Part of a small language model's weights: 12 layers, 5198 steps.
Each number is 500 + 25 x the weight over its row's rms, rounded and kept within 0 to 999. Layers, rows and columns count from 0. Numbers have three digits each. The size before them is the row's rms in percent of the matrix's.

# layer 6 attention output (transposed), 256x384, rms 0.0882, rows 232-255, columns 96-191
103:488481505478514472471510447498490483468480484497521483531525498535476491480489483507484472504519528476515533506492524528474502452515517523520477525504527480505450523513493503462541553482519471539488528526509544448468547478490483478502484489453480540477497499458479527459488527453526511489
098:508482488515521497465527526504509460511510502531525491458513516498496496491473513515515506504516531529498542507511516493485544480549471498529466509545528490525449529507477468500529464474535500490512503510501534525495475508459489519557495539485458472466489516521551526559507482477480503520
102:515518519516510507479500536490444514498507534523494504512517500491529518488485491473464500503494490474501537482500530526527493507491483539502504506520480556456532517551479507520544495522511535431500486492503524520484479510486513474483487495536531506510489506507483466506493473482448501490
107:531495511510514478520514452495521472507480503485503527477515513472499504505470481485506534490540518504470500499523564492475487541485529469539497504509464581480502480500506486505499507578509485508512540476524483442507498477481522536502545501497527528489547487538490498494518470509517462522
102:495481539533541528531512494502508515491476488533514534468520488518511515511498530503538461554499553542532512482494505499487501508542522474492482488493439497518500524511485530502480492524520528524568486540499527517472539554503501469449499475527489513478531506453495492521507444501506509503
102:519515558507480489516510483497558508523461482493499496493497447485496471524477486464500531536513483483468494534495452503492526487507507475464508498504507513514496511518449491484497499409475464515455518509507502491487486517489476539512500542527487477477514458503520495519520479489506458504
111:523461480481499481500490485450495545506513516469455490482502478530506483539496539528473503534506493500558527489488492517535486499521540519555508482507491506496488463466522539508520528506510513483494468461470496490469476441496489506503506512487495543498516455474478505510528506478509528504
101:499500490512516476479516496512519494513485447521495517518469477531519491537532485490534451499564477474485473541538505502459511557482464511534471436461518500499524532477519477463503510473510497542531521523479513484545551512482537460466472506510480492511492502505501513530530526502505522510
104:468474514545526515510523477495517505494488465501498495522496536529492465455467482489506510494508493515473509440511491509508490520487494478476521517490487451513493504483548473488476505499501470479525496497525497515492503475498489548508491505543528468552510515510502518541530505490474512476
103:541443507501500492515536470501491497479476535472524512483487491509445496538514545498465496514473518448504524490500479507490508435506508498538500560477459488491519480511513503502523526502503496506450502470511496482535491431546535503532492483479480479471512504492529511518514480530511479497
103:534468494501509515489517491531538488545480494508527478448492507548503517521497475511503511518525480476514469525527542468488516474532487500530475457504554522508496460505515516517484527494510485539499466521473514488462501490499503524472473493527472493490509466521465517497502499518507490491
102:520520521490449470522480516491489514498514479569480473472505507468504538516484493543488464532488528473497479523456498487482489487501520507482496557494512494488521536535525524526487493460480494511453474510493503492483522523500499470483518461546500497498473496490527489530494497427468486475
095:478529519512498446506525458487472512479499495504495489533461489541497510488519545563518488527479461508473486522484533463493514471454471494462519467500530506550478508477509478549515494512504501506521521524506483482483495535477490528515502545501540471481523525486485503514505506523475496522
100:500558535498480481481517528467532520475466484489484502516447497532480500521478522508493532508501478561480498537516486493495488496450504500498476526489491494459489518457504546494479499475512512466500513478465494506529477509487477486486518485465446483510523500530479446520495516458554487550
104:520492530491468510568463479534454462501535518466480498508496492450498533517502473500540514512487518469513489493506493507485501505512470519496451482547474537497527503520450521518506482513490504548483511513511476502542506528506504518508519474533524466464529500488533505490498503526516494498
104:525454496487485495472518518477512461469502525501500527509474492437453506531508484520512462497487496497488454507510478507465515510493498518505555474477508542472483446493498506506503522538483472496512507516542520502448491489504522507504515489466490495495532483492514489508507530493505463527
102:488522507449451511517452510482503505483493481523469519521486531477460508503487500495497510471492562479528508492512503446497516478491522518467503559461475507513539497505478476535474514439515535507512515462517478524500525517488485483520460540542544500549495520536492495504484466508458507550
100:533489504471515552508485538484534503536452527521490486482493506466515538500522554435483495538507493483478473487535501462489502488447488505504510497501488525516489507545468490442525516488485481545518488495527448532518501562495552520518503460527509531543487527499488500470535535484508515470
097:480500493518487497488512508521523486504484527495523509471485480511519550526515523470473472511462524504495493490509494451505495506509460466504555497458520505543464511502494518511491525525515484499491489449521491459503493527448504554493500535529462497459503494446504515468478503510472509519
101:469488470506502476514540486479479528511506446517500520521468499502502506478495497470504473509496479526516580524509473520511492515542501495545537461487498490504566542519482421477478510501531523507437466498498496503541568475474497502530486544496475506500493542481512491506540498477548507513
104:463502475476529500457487493494525562463500544528466443551481557497516518502535497479482503496487479493496513480503517509439487474536490491524469499498479494538509510468499559521496511469477483480483479483507507498472533508511472454501515511477479515476496529503513463503527547493486520505
105:527512488456546510520492494475503503489494466525506509507478512519493489517478512490476460489543508480499491521520508528520496498497461475482488528489463466480475529525522471530433478480480467517522540511499512481455498484505490476480495503502490526507504500515520478504504507512505486540
099:506490509552481543547540502529525524559505519510503541502543552524445500518472508505538511523521507464522452501485495517492488489493504469516515466545462494517464524449532518441485504458485539485518492508474492502507527456503524504518474469527504514515491448480486538515477505501514514485
102:470469489474571536503484500500467566509505508511499522480545550499532481500511538495506484493422472480536503484539569496453485497518491549528499491480518501486491531499517496468521505523500479513525535449500493504461490501513470467493498499458488483479507500504506522513515532506504488493
# layer 6 attention value, 256x384, rms 0.0517, rows 233-255, columns 96-191
101:472528524479476509518461477480475503458493505484496483560495507530474479538538468502510491480461465453506501472486517509534494516456495492481443494421470511462490521498550486458507533471497495503513503503482504471477468484528471469491513458514479506474528464494496467469496488515477497500
106:464514473512517479515483465477584533478474489479467486522486501463446500489525473527485485513482496485484487505465474480511503480494506502482523482511488497516478480467505483485421487430533477495494501536509494502522492493494461519504515534503493482501523466481497509485516509484554469543
115:476521493464498522523497516503484491475535518530505496500532501510478503465532502479533484480518481482537500516484479549501503510506486510489514513522509471487541477453520517521487532467501515504499459528492541523559510499528482498469454498515493503535473482479485505522457526506449556504
102:490546500459465502478539532500518459475487483475468455568496526502514555505537458509517511468507480501502498511469509518472457477485488528503531532487477457505526487503523494504543484517465508502468528534502505466471487468505487547522537472475541483525466482540506524478477500505493498510
108:496484486459506528513485506506480516511514502498504506536484565521473497505469525562495450444493517486548535478499554481484505469499494531491510509510475515530517502493535506502493519496478499485544468491520515510498521503491531466483519487469511510491460479503477510467500516461505516510
103:520524514528507534485503511530528469477513479485532458469481493487531495464463474473546470499509532508450480551542560496497520537505483533479496498496501477510505507502468510444498479513507514504491540533478506495541495495481486457484502499476458442514489559525541489499459501542497480524
104:552513481468509501512504509506459503526489527473499443500523509504504470484450482470508551524499550508485530503466485512577513453553506501519531557497501518512503484528485477531508501508504472480530474494533509508463473496555480538487526473480492512508507470474435509450474465500497521536
103:492527492469464525519476506522474519501551511524530517539486525474555514488512525526446498481534513489504473496518453506465531458500533507510517521526482561522509496489466486490454473486508519537501498527475488474534467481526493476497494514425484500494559457446483497493491487466516501522
106:445507515501503482484477517495541470511540482527458487490509505508520525514476504490500542508514491550490530516476516500490483555479499509498475479526491509527467481474519500496492470474480504534511470498454514513494496547450477480504495513527526512547491492478497511509506518465471486478
104:478523490486505518506528496499468504466520506520472541532471533461533482482500510516506485469493533495504535477474451489500472518507528506486522497512474466533525515498524482483529490508500498456480494511448480464518473513483495486469480475495549497514514498483513490525508439472484528483
104:518481524507560529513499481496494548485498470460489526535515490527486482518509517503520481475516480534519508488518519485461506490485511490523497477494462486552496485511455499472533521504496473509516526500512490517520499488496471497487517523503524508538487492520501519519484506532476522528
099:491470513493530496494497477482489486521510494493525471511532496459482503479484474471483533517537487504530502514544488473493501516527508465533493492461465469442479451519509535508451503484466474529499499468462500510526484455526506506485465470506491529488457492528498498489527455490508510465
105:493499489470472551491492482508495477502515485497495500470472499517517490498507483507492474465482542496502479494489549513479523485514454518507507462492509496515492511501513447498524502516453467527496481510506519537477502504514505520493509508515522524512488489480505521443508488523488522475
107:505509522464479465482502505488491487517535488514522499488542520496519474476520515528467515546533478517528539519519518482537512556466490499486536473437533491454497483491537472493477523507510440480497485489494524529507528483477519490522481489506476472522488523509511504517509536481523524494
099:473550507511498493538510454518465518544481480497495475500525508561537480477481486505501478522488505476517470496473473504509494503465477497516479514502513508462518515478513467510473517497500510508498569464471488535534506510516495524483540524530476525539475526489506495465518484501491485466
100:496486520504492510508513515477516513502536488497542501470500468481527490467535508486516469547525424494451538499503504534463484513482494500490500513535517509499473529488514515476507511506517482511492508492488507471563516494511532535488517489472514519466525456475494514506505541489541489492
104:464496509527496507478472472519476496472513478469526517495487522493465474543496494519480480463524513545470490461489503515490507485542556486430506529489443440512492537493532521488466525521496498462467467522475556477477517449473452494500516531527493496480484491505510535513502492485506492501
104:518524497480539509481516490453494483475438451483491476507497487516487454483498524531517510498527484513501523504504502477509488491488515546515496485541500465498484501494543504524542450466458529528505484508465507515478511493558505487505510518484560494536463547530472500516483466481522528483
101:478495552529507553491501547533463477493521549509450473527542496490525495493472531495492493473493517476477475461493532456498515488472536489495489503487471521501482498502479533518512492517507485523528502489478496508489446478504486489451540485500512498514518489523499544490511474481466464541
105:509484519530465502494519522500493516510472512486533545452502505527467488480481550432504462500560519498458460561509508498498509507494534475516564532535496492514478465530493473518522514510510565504521459494498547526536526492510526537508517508528521520529478481490540529481499460476525513458
103:519528464491476499458499503489538528468494500459513482493520461536493507507523512498461514516447504473501532485483491461516478529496571522553499494492542566510536462493477529502551506526512531493461443499483499546512508477479530487503538499511508455471512508504510512488533529518483511510
102:499530510475545480473459484470479489406470479511485484504418473493510572512487506495513460481445526524479542511506492516511519512506481547547469540505513495488490482520509493550496514524517485498470516475490511507475469502474488491521528512446484490511513527524469471468527525514538523504
107:528526492516466482500491500519525493482513509468502471510449508547505492496467461524455528539530490483482523539483504517543539496493510463484515505495514518528500483498493482536478470515494508485515486540472538500505476468493501499497469518528524480492500533510489484487519470450516508518
# layer 6 MLP gate, 576x384, rms 0.0599, rows 0-32, columns 96-191
091:459464542499520477541477493489498515486469490504484509541487517476493488497542490492520498501483505481491461513483486502521528538504486516479513512500499536503500475495515480488462454527484523493484580522517517496483519498478520493470497487521548524500515520492479495477479501493484473522
109:467518478507481457500512495511492505492517522456516527539544510510464519475477524539486515522502524492475455505502498528481547461446473470534487492476525487534519504555479495491507486494488510505502484492482506497497534463489511476534483454462554453475539501506480475529471482517488542492
110:514470506510497497451515477504457493476497492489521533486513558528491523457466477491521517479486519513493474476477492485442495497496489562538530486540479524515484517502452513463525480517502500517473524493545481483501480480519505506509491505549496506502541462484463476527477481518551537461
104:508453503503447500441454492514520505487503504517470470547485545512461519483458503506498487516537490459515451529490491500517487508519513487499478442484512458500529489515502493473490509496555477498507558529475528461530477520532516503485509520504461508560498511538491464503534521480514506504
100:494524473482516460497511536487489462468474492522512461444468537472486518512484476497511511530503464498480508477556480499505495483523468506501506534482489460501499497491465528494522495501491495506469486529557485473528512496487528469526489454509495460522471498485473513494543503528524530469
100:503488540530505463531511486512482431479508497460518469506473475458509531482454530471513490522495501525499505470511507500526523507480531560509508497479546570484524498503499491520515487544517495476543556511534482483501472488531487533520478471495514499497480494521515471494555496449495508539
097:495473516473448540486474491472460499512490481550525503454476504530496501508509482510534532516541526476499518502494536528500506512478459480471477493511494548482503479495512501472485486483454453456496470501524508555454493503508493472516471534482501496488477481487503443519526512487485475451
107:483501490486482477515512504506469463476461471455561507481512495504489488519534534535494507524534512538472471555472494504490531499533537463535467496527459507499490470514516465475511510502481464522509521478464479501518535487513501488514508466485472541448534487522469488500514503488550520490
101:549530492517463533492490470499532485490489495490536491496548504506512498501522511525503506496518517487475516489486501500518459505519510522491490463493499552519474496487491482540522506465487480513553498519498476491492528531524562502507513495463514497502528466506528544503498485517499462499
097:548502496524466559561500523454520526498515521474501481478511514486499500505496486490494489515534494461463454496515508522483463492544495521529481480483473530454469482521478501492487526547478524511560506515510525512506478489471498484448555460493484506480478509500467515512512475476471508498
097:484495524538505543523508535532499509488522503509547490534512503530477516484493534491508491488505535520539507467480531530497474482509548475487485433552460509552469503458523476540479495477496483524478502497462484462531505476513486472514556475484500495525502498485435518509496525515555511537
101:519533489519559459509502496507481498533514493494486477512508473471484504500527523517477476542499491483479498517525477508513502496471551487509483541524488496509494523476478498508475494510496510509486507479463528492491500473524489500491463455525471483515521511478500494505534526509515483510
102:528480479506492495465487491450493496447503447434496479486519475475468492509478495414519472544436479504496500545511540498491511535489526525523480512473555518485504511499486496529489520482492540496497479499486502508494515483482462517494512497532476484498484461483512485503463489507473502511
102:505504511468524486506515502508490532465522461475532527490475505476530494427529514496464506482509499445471487492521452521494489540521466509479491531496498480502481482522531492488492560535458510491543501503534507511489454517534480513485473506507475494521555459491504508539507552470485521523
107:507506490484467506495476542470538464507517466474497521524467539487470457488523510463476478482520496485530519521536500514460487491478509514526539488445512479491514517518428504504492515478464510489521500514448495510457504543460499482492510560510484505466478467536497506516497558481512508536
085:481516480517497501494509482494501464464513494510488533499518524494516512518509518528496468541491498500464508547437517486484503481456511441496464508521501473453516521488511504502500502501519489506507512524492492531470517471467501472537507470536543512525478482526500473517497508520490452486
103:480540506492482541554507515487500523491471489479504469529529501525497486471512538479477525508468523476501521480515523542482473506521519483518472523518449540538513481513528503505475495466499547471497461510517471497508445506552524507510472514473491522488515463551500488498475499505498490479
087:477555505523499510445516523520509505458473507483462483518471476503516479498521491530468508493492480466535529486471471536484481464476508459453494459489519524498513510478443506471532537495518495465467475464501461496516523489490538542510535469477553484503512499482487475500504491484546530501
108:491492484510529517539514469510500509506429505477484476500482494520515479482518512494504519501482500456497510465492548515489537455466486479514470503494517474494486484514443455524505535527487498504493464465489461518501471552491517495516506499503464532489497530469540514540488522502493542512
089:543472484524458477515514507525529547514501516524488531486508485551444449521498515503493526483492506463521449521480481521530504528467500489485523551498493518427507472520502453501501515512516509502498522469523510491511511467521506498512548517519509502518509480477502501546525510525510518496
096:481523507466503497468485514477522518511476466498473455507535437528540476473488525527469506515504497515486507513494487492503496532477514533479511497479499529493517498515520501533484517475494501485469532457495515474513481529526541545481491493493476459504521511503506514492484499486465470524
087:519538524506520519509507523500482536495474523533478484514506508514509453490465512498535499490488497501549480484541479548485485505534524498520516501477498475512520499500500496503473468528477484492487520531507479511461517551500505511462504475510483492489532476491482475505500500517526470505
099:465532467490527460488519497507528500485522527524534526522488490467522512508526534474508509495494533496498487524431486500504498484521489494506495534546483480483526509466488523453492492494496459511540464521520511463463503501468455478519515451528494548486532554544527505482466501516526459491
101:480468476525450492510492513475490478523479484437466472467502533483488499525532479516496547510485468532479526519499487494489541486531507484487540499493523433482493526527463505501496513502556492429554486491513534519430483459507465486503514522538535543503464495469498502505483532505485487479
133:464504515525485552478506492477456530511503514517517496485492523485485506483503511486524469492513525523521459492497462512459460459456478485516497472477493497496481510506490484492557509498498497514490507465509528463518562506544526512480462505479537466472483501460502481452535526484498502505
105:490497498541497519500522499507499527504513463478489517535472502507509491501533435483477525463554493495510458488530468512507469476497497498528481498486474508465488477491509481502501519481540501554496468472491496476465532529532468501517455468502506514523471481498489511509487526486548487495
092:497560487493443474474510480500526471518487511467501455557509513476469518508543518478541443513518494479527529518532479495502490517541524494485471464472496520488492473522492525514490509511480445532513546487515482526482515509520464483532511519523526544550517539499507459532520500489496465486
097:535452486499496494443501463468481488495455478493470467519466523481514502508488498490461513482481561559518539461475505460505525495502555533498511537488501525517508534495497471483518492541572558517467476513493494505499504470503487520503497485483522512447490509482471541503550467509502474521
103:526539511493499487458520482487480458472489497528506486521507497480482498472512469501513503517505479497486505470477521538489489521508520496528489519476552492512527488468485504511478487539524510485519515506505489506512486497528456513525506451507516536541528481481440498483501462524522473498
116:573488486500487489505491459529520485521491471504514489491504486490483525522538494490469437533512492551484510507524532514520508466458493508517484546528471527523468477495492491443496481491486533535520476514507473479476495511506549491534480500497539539514453466520474492450451540506480469469
105:496524502459441496497518548482479509504520484519521501530481509522534549483526497493527451472486488538566473493563479542479492544520459483485512516504483468532502515492521499494470539485482530540484512484506542515505451481519488511482486507506506510502512570474452504527511512476475486500
091:537462495501521531484479496447511497515552506517523497498494521519480523481499490491470506496541561501534509484512493519485488517489474442502499480457512505509482518513520515513497448486458496458529477467486495500481530480487461502491486465477485484490518491488484504498514490526521552507
102:513503492478523490526499542529486472490491523533517506464491519482520524500549510518511481515530479504546512567517446507512502521472513504490486448473501493468496506506469474514514505447523488511532493506500452522489471545470441496482500498437493510519517535515498475478507493493505555510
# layer 6 MLP up, 576x384, rms 0.0593, rows 0-32, columns 96-191
097:503518462510507502505469464485509522527565481514484498468499460517520510493534459490490516502478496460474513545505515480479505479544440510484514517480495552505507512486537496523507507445477453530467468532475523511505531467516485468476496543506508505530451537493566504535493490523471532498
105:510530541462525476501504502492498483509488505514493535485501515500446523490522486504526509487546515489469501493467522496475515544469473506520503527503493457492495443518522473492471486497526507499467498519519446457497489561484479501512504465450519504519537472546498496498482503457518475519
100:525516499514515485526487513445483494499522469540513513462533531485499532542501490548520512481537483537472539504485503520440507506503491464519552519495560496520505508475525497456476505527526526501516483458497484523470477519492492543477506500537549505497492508484520493493479453556507463468
104:532516549508514513538531496521493527496472542496522499487515471498507511480514535484533507541489511473543502479479455482498477546512517512503503495461444471489491530491532512506490517522472502516456516496541511516507529543509455488506494474471519501508493512514472526453510507527491520497
105:517499495456468471504477511470530460452487520542500503488513479528495507476470523503479493463489436495503535491503513554503500479534506499499509462541500462509530569531487479512505547506520495512457468519492480483473503502501505467517473515525470516484539477495507497525499485471514540481
096:515468496487500493474510495498464473502538474495480445531494533463533516508492486497518502487461525456504523519510486558523508517470493545491519524501478506543542515451449478502531500530516483504502540473534545474563507508543499557501502502534499485489501520497532483506524471470498459542
092:499488516479548513520506492521535528485475518491548534527487472496486457511517473473494465514523541503504494490527464492503440514493498510519504497514488553517518488452477481499519500446489520502487463495531544482464457503499519497488493463521484474502497521519466489495502497479499489522
110:483489505489494525507515521472510481466493501458491503445492486492450496497520503527452525507504504465520455555452463515484511480495524521530522526502490499526527494485504478467512527493498444475501492498514462501462466498522482489522489505476500526488499529461492494482508497493492511516
100:508493497540495532491511529502476510479559554525479478534464520439476511502468513501494541498543504472520515485478487544529480533497468478466510505493549533526550480506482526463451519536462500540486523482502496534461469545457477497467530452484525484516502509539507513522499511497493496504
102:489502455481521477496442505488502503470489499487477571537482490486519458470505551489505482520511511479466527548486494513488485487486522502518501530526530471513508507534481510477499535497468490528489527486473489522537528490514499470481527519492514527489469495545500550488487467469536447464
094:494547504514499487528534514482483515533500477528484519477492541494494517481548518482470523524538500510496497508489512468494534561514488493479480487512528504526475488522495508492501483539530536479516540468520534476519456485517535494477536474504490530510495521520490471539507505518494505485
099:490533471530488501500524525489521489503520495511520523520500510498502460500501450527517521480513516505516487461471473501506519510493461504544553504523483499535499508499476481479532486494558472538494489477498465531495475523482502540529536464496505525494499501506488547522512484538500502516
117:483507492509497473487486498470500534494447530493487494467499479479512455502464562523538493479494511494527459522500548488482498513483549490474493501480494473489501495504476539509486510494529523516505532499507497475502543489470485489549497463529510569535491463487484515519485453518557521490
102:497496534503472506469457530492515461517464474507512482465442475480517503473520492506539518508501485526515458467536491518491513494506522479524502493476499495504519509509480462489507529521483508518482493474519507495528502514510448492534532510478489513507525487505464506498484494483436532524
105:457491483531542477500482437492467491498506498476479509503524502476510538478513509475532501503444505463492521498530504505492479485528515502457523491493493508454510512456468486524490482486476540542453487550491487495527465494522481489540503524449467471415493471495512534549490504528544471489
075:506442524498496498492498501494495522507486458502515496482528527519510489508472501513521540455489491506535505477521526549483484495470448554469511460502489506528480483484516484488494490503510502426485525467506452491541492498514536460481509488515515477541515482474523523482509466511561462481
101:480520465477466528495543516459515505512502502500523501456480479508507481526511508502486482491498506527496500532488481474534479485480494511455538512498505517464506487519427499552510495493530484521532533434512519528506483514526494495489514515439467482493465460514504479518556490455477506490
083:497495494488490488516465455516506498494468507466521514480521516505485444450532552485477512510455557516474526442500519526460494475475517501524503539475522509520544496497531486539481485445499514507535476496514480490458513501516534434508493470541524539511488493478483486520507507550534436483
101:542508497526519502478561508463437496499401452494497516478463456499554572515478508442530516457523503522485494501485490470489522511498499473501505502487485507515468530466501526521475500499470502536504539477524467515484502512461493469515468471499490536479510487481519506484503526497510550511
097:546508535478520523482498501526505487481459509476530495506557501486496494525485510507545491527492516515537488493516494551466495452507481503490553485513470479512546477471514499509468469472467519538482529503510512479507499495546496495454485519472476504452465508539498488554469491535509514513
092:491473475475481482453500547470487497535530504461497501516475514483485486501518497494470519524513512509520491538472500484547543507470500487510511462481531489491550484535488493502500473529518489557503487480495544507453479495522497537490528476504477485492517485453474545486546495514494489515
093:505454506459474491516480525504509531494543494487446466507480459525517508505484488516479568507530490463495516480476479498486470468498493487510498479485488463471531528473503471444489470493486558495497508475491477491517529487476510507475489547513440500518466459487499500502515481500498499469
099:547537473534494495532477476540509482488478471488538487457542487502457515518505449466501464510476538506452488521515488462492526488518529508516478467510517480501522491481502489515493510472471487536473453461496483507472442496501526471526448490499531487562497521498486530426485474491507503508
097:500473467489515513485515500488526483465470513468511498470450458474460485499526535487469474497530518504520510515509509485474458491519477494521511514520472484523464451520512525511493537493547496471459492461485451487481459498504478545551458488490533487469461459515519507486500492499528488488
152:497493506485493505478500471470451530490531482536478472484457518511505492471486525497501442510508484515513470462491475524500482443502488491509505471503482495486471528538490496496560498508465516474485475475517480488523534511536492489511479484496524474488507523449534477482552526502487504502
102:502528537529499505552522513515458474526513479465505524529507523501475480520491469520465509510532542526489536473465491567480531538494521477522514467532526525511557498502492513525505507475478497496545489494468520485494512518547556481487462543462530492474520540522519478456526542508465488479
095:505515578493536520525462485504472535492480507498473532448548479523488482500505452496492496509500544499502468517460450489520501499481492497508537510529480484491512490484535492523538542435549494506493521523498537511501442471473518518517493461499492499523504515540505484483489515501486504482
106:504504515506500509509487493505525463500483506513467522489502524515483537519518509523522481495526459524526478471528451491486498542498522510497507482496501521554519463497487498542505552477524497477508527575497538523485534516542544507518519537489502488491488520482493507501525479481482485506
101:527505482490475509499506549514474463478472451486500533477492491480524455520545522482530533468507511478482505460531544493482537492500497494482529507504495543518482526498545517504469483507468528505535492525538474475544492485507514518515513511527508496509504462467490469550550502527502505521
107:490515496492461524503527507459496475537523532482526538450472448526495492524525491475497510502459502482462497453513514522511496542475501510498515490486477486499502505481460510485504514503494483513516493519484495483510491481456487491489485500486492497484508487460487539464540587500500498494
109:514523502483512527535503494480492492493459516522545483515532488534497480522548517498472481481461511452530486547504535507478478492501511535478500510486532469510514524470512489512508484537440514536556513519471473495507534474448499504530496489440482506496450508563528525490491480516517509490
090:477515485470514497500493491551475546550498499507487483533488531460463488493474488521492475475509525505544488491472453496469470480490489508529532533522466513497470562453499480485471490489494459523449492502489535507495507485482516532518512474504480468472491527488528506526461478491499520500
101:450492480507494491449538518506485520488485535490514533508542446510483471501507495445518502500470489481459521452479510491462507469517536471451526524546531499531499507500516528510485472521528479507466499457497527477521467502466511491494516498539501520494502487487451521481489465543495526510
# layer 6 MLP down (transposed), 576x384, rms 0.0451, rows 0-31, columns 96-191
092:533509535507535469507495493514536518482541530492572507471480490477510536491466486502514526516448510519435497506468503477495492486467543473478490472544518484520519523486530507518484499484524521474495519489506492498531513478477498464516481516529485487454503463486503499521505512511512503512
097:532522487488489488517508484538458482513514448525503487482470510473478527517505508508493471452489491485488553495530527489524461465521515442494540469477534530490476483494528531522488511532431488471479479500499509512491493520504519477496481529463493488474541522516536540518489487470494476479
105:537512500486543561499465528445459519503445490506487493486531491487500508580492456511507458511441503536475473493493508483507482490489487499463484506513528512503526479505548511479523524499487516480456507554490505484474497442514570501499533492498513459490468492484518503461481481511520503467
102:481480502518457516527524469521526477502542478509526544502513466486498461510523523484512492495464532521526485509550504520494473534524504470489552505447482500500544488505496515496487467502520459518478481478504533525491515502485481545515518493514494453497524553568509488521480472502515464498
101:509516488535520494469518515505488480495500516563467536498434531505507491470492510479489492550513476481525518463489509533460465510481503507513521471458491494504551515510492475534451522497467508484516488517477530521460483507503460509527488501505517494520505516495517518470523467547515511478
101:508520539466519515513507513502468518540483503503439530486489462515470494505545452530467530509515485471452530505476526471487482507502489490493498554526478478515490464574527500489476539489517497530508456488494503526501509507472466491492507485487505532534486541555466526500456503526504463499
089:496497487495470515525449519480544515492528511502519523479481487513531497516499458485489505539458508464464492524494526483484473512496478487471528489499490508461519491503468504520454509506537482494530501477542552507469508509481488468494504494516466523515505470456520511539489478500480504502
109:468509488500515480479533460529481491458529557510471518467446504493468522505498479545528483508462484488511511517508470522490497508482493492504529467455508488486509511502473504451467460506493483453471499493495483463485504491495501536480515541515499517436513526520485509483483499470479516524
102:503468476499473517498458457527532452539512532514454503530507507462521461511492461495504516488518497466475487482479545484501512498494506501492478480478508498451485524494462489478494483474519532502559552484491503494499494495478525524485494484481492482533556522519494486545474510513495523519
102:496506464506536492490511537527521507548515516506490540503447516471503508517481479504508511532506447485492436474502490478529489494475516519514500454526474523528481445498467514499502491508514517531538482482489507506490541529521517498470508481490504465512455497493519524525481515501508511461
094:496517442520481483477532530490479493478528492502505493493486478524515483434504487501504503504504489472512492449506512527519542520523520486479489467520438516519473543462531484504483525504488506492500452509475507514493511530493472503457480476452494472472551507502529480509498491528527478491
096:531472516501523484509494488484545516494504445523503523477487546499486546539460516516491533509474462518510491534560493499481483514499504517492454532470538514492504523449506520524508538511431507538475510491510489472469498478481527470523482493528524476469503502483500517498503455464466512487
106:524470520486478473477468465546462468497505514493499473481531500488509529499478500468518485526478541468509540523496502551465493544472514506479505517481511492464446531491511478511523494500497491491522538509462491527518509522489495530505522558515545464528509516478473539529503466501520535499
102:467489484503530551496500472490491465499536524517491480497476486458481490481478525487495469478520495492465484465483472498462468502546515520503521517488493501468508503518473474517470549474501541514509535484559473516452517486514502533496494482515491526432538488527487556523496519543505555504
106:520514518528541484460477555530506500466519504512541480502518498502550513523489506544534467504482477485485534509488510489480511498486476520522511490508469493485478488499500499524513524509495485475484506496512508511521458479486508515513518506495505504505499531497486516531533467449528425477
094:458464523534509477523520520500486521504486457511479484489537470493520526490511479475497474463508512502487505460488487497504502521492492510470438462539467534523536512497499473518470539487481499487471516460515493509476454562504493507466558452507532437532455459522502492441499503494513458505
104:479505537458504423511486468504524474497488498488469515482466547508528513535517467511494486523485490514515453475476499493487530507510516451506486509528561481510529496475472509485460514473505471536526505530530580481462499500489489477504474492537490470456485502498487512509514478473498473497
099:473562486518460490494496505519510528470509485469497516548524476500492523471510517469506491543502494493487502525511483521498492524474495476482457497480477513509515477509488488501457494514494524545516486473513497487483490519534536500503521495492502510537534519525507484459511491513464486548
106:481487497521522483531501469501518528512515528475501474499474560466462471581531470513535478500523470493494556472508509515508497530475468488503490466534521532528483496499489523438509487469545516496527481489478527530480492517460481521452522496509543476482507496510499506500531457460495470505
094:537498482495488473463515492491490541515485505477521498484516481490540486532487533483502463491514512462480506484529533505518526467510483484464522539505517525534515507477461522513491521463521523534480509471473521471493485487515514517487479504486474498556541449430494486489501492529533495486
097:479537531464462544522507503495526512524505504495482470482500469483520506523532487516511509519515513502468505509531514529479498545466529504525479468499490499485506501506490551503539529525479493498555539540503507485452461461440504542473470467502518509482456518531511529516512491523521539521
090:514502493526505497496469492477503497495497541455472576450515493488480484521504491509480508459544507464515505504510523497491499478511489503509555503465476495484548473503536498488523509493515527482520541478489460505510479467502522498516494478513505490482508534485530485491516491492498485480
102:496500480512502468516519506492488537496476460471481513444512460476470489481489504469487489495509483495506512515507516476486473496469530467471546545508518500495507459461491496513484474462496457488518454497428500503463447474484507509557499554463457547524515454463527486492537491528512493503
100:465504492468479515531495529522500489530489499536503512498486527443489483527499514516451546535499526463512524489481512473499495478492455504489516491487471495493473495519542453493479494523546496502492496479488484512507492517498467486505508497479510518505479500505501473509528521499560506527
116:497534517526496504486509504502493506500519490519499482518518500507504484474499500460512526494494512542507486510507517516495495472508505491486457475487523503503504500471496511478489501511499518503501526488492507494508501511495507497498496491497498519471519493474462489502517506490491496527
104:524521490546485492440508502488484536489530526503529495495503514496495495521482511514465478530498531523512541489518502467486500510493466507509491512504527489512525490496512546516498514475497515506526532534459498483465495513516536516505438459501533476496512507510489485469529488442462478491
100:508500480523501491511512491547525514504477499492525492490517541507506542486502506527548477479513470483514487497499538501469499521494499497537502486514525477521504530527486481420537503513518495507537483523476487534501536491483508509514533500494480539501497510475515498504491528475527492442
098:480504519482518529496488498468496497523511505511471497458526472499528502522520478549481530510536510499466482505493465527483485475482490509484516521517481493519511500484450505471511473508517523509505498539539480534500516514483503477443469534558459486544507504494499544490525502489486505490
100:511501450473539438527526547498486498504525454475546475492485462497540501492533517508565479476523556501489484499514477494500488521505478514462483520468458517468516502482479514532514511496510543465536519512504524484499490512449487545484497506505529508455462498459515537542495481493486493534
106:524531478500525503518538488473494485531555496477552497477492474501488505465545493444536518495454520531495508529506512493471465462483493507502484507532509472503507551463489537500502518465505541473476464504457508487495502472479504464498480514487525501456437523526536551527505515479502470501
093:471509497517437449491532515436510520466471517491497442487504535501493475456519474549530503493470492546511453490457481515551501478527494493491460476472500474517554485535516493541484482530490502523529510486453490518516447494520494511486473528501514498570504497501503463504517530465489505503
093:559523524470482499477521498502511471504486480467568549477503446493534514516537476486566522516556514490431548482490525509505506496520509496470510511561526499513517483519510507489484467514515523497471520490524496544497486510559495490502518488489492534485514531511517490496516476534520449448